config.toml
n_layer = 16
norm = "layernorm"
norm_place = "pre"
norm_eps = 1e-05
positions = "learned"
init_std_o = 0.0
init_std_up = 0.0355
lr = 0.0108
lr_head = 0.006
grad_clip = 1.0
batch_tokens = 65536
dataset = "wikipedia_en"
Each number is 128 + 24 x the weight over its row's rms, rounded and kept within 0 to 255. Layers, rows and columns count from 0. The size above them is the row's rms in percent of the matrix's.

# layer 7 MLP up, 3072x768, rms 0.129, rows 2311-2324, columns 384-431
size [ 97 102  96 101 102 100  99  96  95  96  98 101 106 103]
[[139 140 146 130 118 110  82 115 132  64 119 151 152 145 148 103 105  93 127 105 133 152 154 155 116 142 114 142  99 117 135 123 106 131 120 158 134 121 121 151 139 171 121 149 127 105 165 150]
 [100 160 101 151 113 122 130 146 109  69 182 122 141 174  93 132 169 125  81  93 123 145 160 162 123  74 153 150  95 139 152 107 153 121 118 149 170 120 148 100 177 148  96 153 155 106 124 126]
 [103 123 117 146  99 156 135 107 171 115  87 142 124 147 130 142 145 134 130 134 129 122 168 126 127 118 122 132  89 135 129 143 155 109 123 157 144 116 124 144 132 144 123  98 122 115 109 150]
 [110 137  98 146 168 145 135 136  74 169 129  75 167 140 115 151 136 118 115 160 122 132 134 157  85 138 165 132 134  80 133 156 138 134 139 109 198 134 150 126 162 174 130 170 125 122 131 131]
 [145 141 131 160 128 123 109 141 134 124 141 127  94 112 118 111 132 123 117 146 110 176 125  82 126 133  81 122 142 167 117 141 179 134 140 146  98 123 149 122 124 118  81 132 117 134 182  88]
 [131  96 112 122 136 124 141  91 132 124 142 125  87 121 150 132 130 136 160  91 126 102 128 175 170 186 127 113 187 153 151 111 129 145 127 106 168 139 131 123 176 119  97 150 110 113 161 111]
 [129 129 146 143 137 140 139 145 110 151 175  80 118 158 173 132 152 137 184 119 126 110 134 134 139 162 147 128  93 102 118 138 226 137 149 105 167 138 125 110 129 155 108 138 110 150 152 158]
 [ 83 126 185 126 167 141  98 192 182 113 166 108  98 125 178 126 111 154 109 131 118 118 106 155 110 101 104 134  87 106  76 141 126 154 140 126 122 132 151 147 150 123 149 138 146 130  85 142]
 [143 138 113 150 118  96 126  63 150  54 121 107 135 144 140 123 117 158 136 109  95  77 110 147 154 126 102  98 139 172 104 137 127 103 124 100  97 168 103 111 161  69 120 186 172 122 149 101]
 [170 170 145 135 144 144 127 156 117  61 158 113 115 144 124  60 152 155 149 141  95 158 110  98 119 129 164 136 105 119 122 103 150 133 108  82 187 134 115 154 143 128 165 103 176 118  93 154]
 [153 132  78 108 183 157  88 124 165 151 108 115 142 131 139  70 143 148 123 125 150 119 101 112 146 124 142 155 115 159 117 132 116 176 127 152 137 141 155 123 111 135 118  85 122 143 101 124]
 [149 127 149  64 124 135 100  94 144 108 172 139 137 150 152 120 158 109 126 148 147  87  97 142  92 134 160 130 131 117 123 161 147 133 122 155 141 118 109 165 133 137 103 136 116 107 108 114]
 [126 157  91 117 141  98 162 145 151 127 125 121 141 139  86 159  97 140 130 134 139 116 129 173 115 123 156 188 122 157 150 140 104 106 118 104  98 130 103 128 122 126 103 121 140 138 132 166]
 [115 183 113 138 101 106 188 124 144 126 157 109 119 133 134 147 119 124 128 126 105 122 145 128 118 123 152 137  82 156 142 158 144 117 118 115 111 126 109 128 124 139  83 120 135 146 112 128]]
# layer 7 MLP down (transposed), 3072x768, rms 0.0442, rows 2311-2324, columns 384-431
size [100 103  91 102 102  97  97  98  99  92  93  98 104  97]
[[ 99 123 125  96  92 115 125 126 148 154 135 143 146 129 129 138 163 152 103 121 151 102 128  97 150 127 109  83 167 114 106 147 105 141 172 112  89 120 147 123 135 118 133 126 153  72 148 142]
 [146 143 118 140 130 139 143 136 136 152  88 118 133 106 145 107 126 111 107 127 109 123 141 156  90 190 111 139  96 161 145 134 136 188 120 163 136  84 103 133 104 122 137 186 115 103 112 125]
 [105 167 107 147 147 123  84  41 110 125  89 133 147 166 135 149 142 109 135 161 163 150 134 159 135 120 148  74 153 121 118  85 114  88 132 125 106  96 115 100 137 117 124  89 143 182 146 119]
 [142 105 173 123 114  99 111 146 151 130 109 132 148 132 141 121 107 102  82 101 141 151 120 154 121  88 114 106  95 145  80 133 141 135  89 107 115 124 150 153 118  94 110 140 101 138 127  39]
 [136 109 142 154 135  74  57 103 165 172 124  95 141 102 113 135 123 116  96 110 113 119  97  90 134 142  94 181 140 122 114  87 155 131 119 138 170 116  77 121 147 112 145 168 143 130 133 144]
 [166  97 120 112 125 118 141 166  93 151 161 141 131 125 135 128 122  95 149 141 108 151 137 150 155 116 107 102 197 132 138 114 105 134 159 134 188  94 132 138 125  88 118 110 141 101 113 131]
 [131 153 113 131 111  99 159 149 109 152 133 162 153 131 136 140 119 141 136  96 139 100  82 170 122 130 150 143 104 164  98  96  90 142 144 126 117 129 152 135 167 128 139 101 156 147 117 162]
 [120 155 117 131 129 143 144 110 161 129  71 149 134 158 145 131  84 166 167 155 133 133  95 142 121 123 149 134 154 131 152 138 123 125 125 127 127 164 102 192 118 143 112 110 131 120 138 152]
 [152 176 160 128 127  78 120 125 110 135 122 135 139 158 161 151 146 116 120 159 145 138 126 148 116 142 116  83 126 128 152 127 122 116 145 118 152 113 129 115 114 115 114 120 135 117 164 126]
 [142  78 140 110 107 155 118 138 131 103 144 137 113 158 101 118 156 144 111  99 177 169 119  98 118  98 143 139 132  90  87  67 155 130 164 144 136 103 147  94 148 117 123 139 117 124 117 117]
 [122 119 104 129 186 118  90 111 145 145 126 128 132 154 107 147 122  96  92 132 150 176 136 104 135 104 148 135 145 127  80  78 141 118 106 144 161  76 133 168 119  97  86 108 156  94 128 142]
 [ 99 117 126 162 151 153 132 109 124 122 162 150 124 140  94 124 130  86 152 148 123 137 135 160  96 159 159 134 128 120 151 113 156 121 120 147 123 106 122 140 136 141 151 156 139 124 177 143]
 [ 97 127 153 156 152 143 100 131 104 140  89 107 109 131 115  95 103 112 145 128  94 158  94  98 108 138 133 102 106 138 115 122 148  97 137 106 159 173 154 171 131 141 142 130 162 157 123 122]
 [119 143 147 163  73 107 125 105 115 107 175  78 121 115 142 107 142 147 164  94 148  95 127 149 143 155 176 134 134 121 118 129 117 139 125 149 135 117 136 149 120 108 143 142 147 116 101 128]]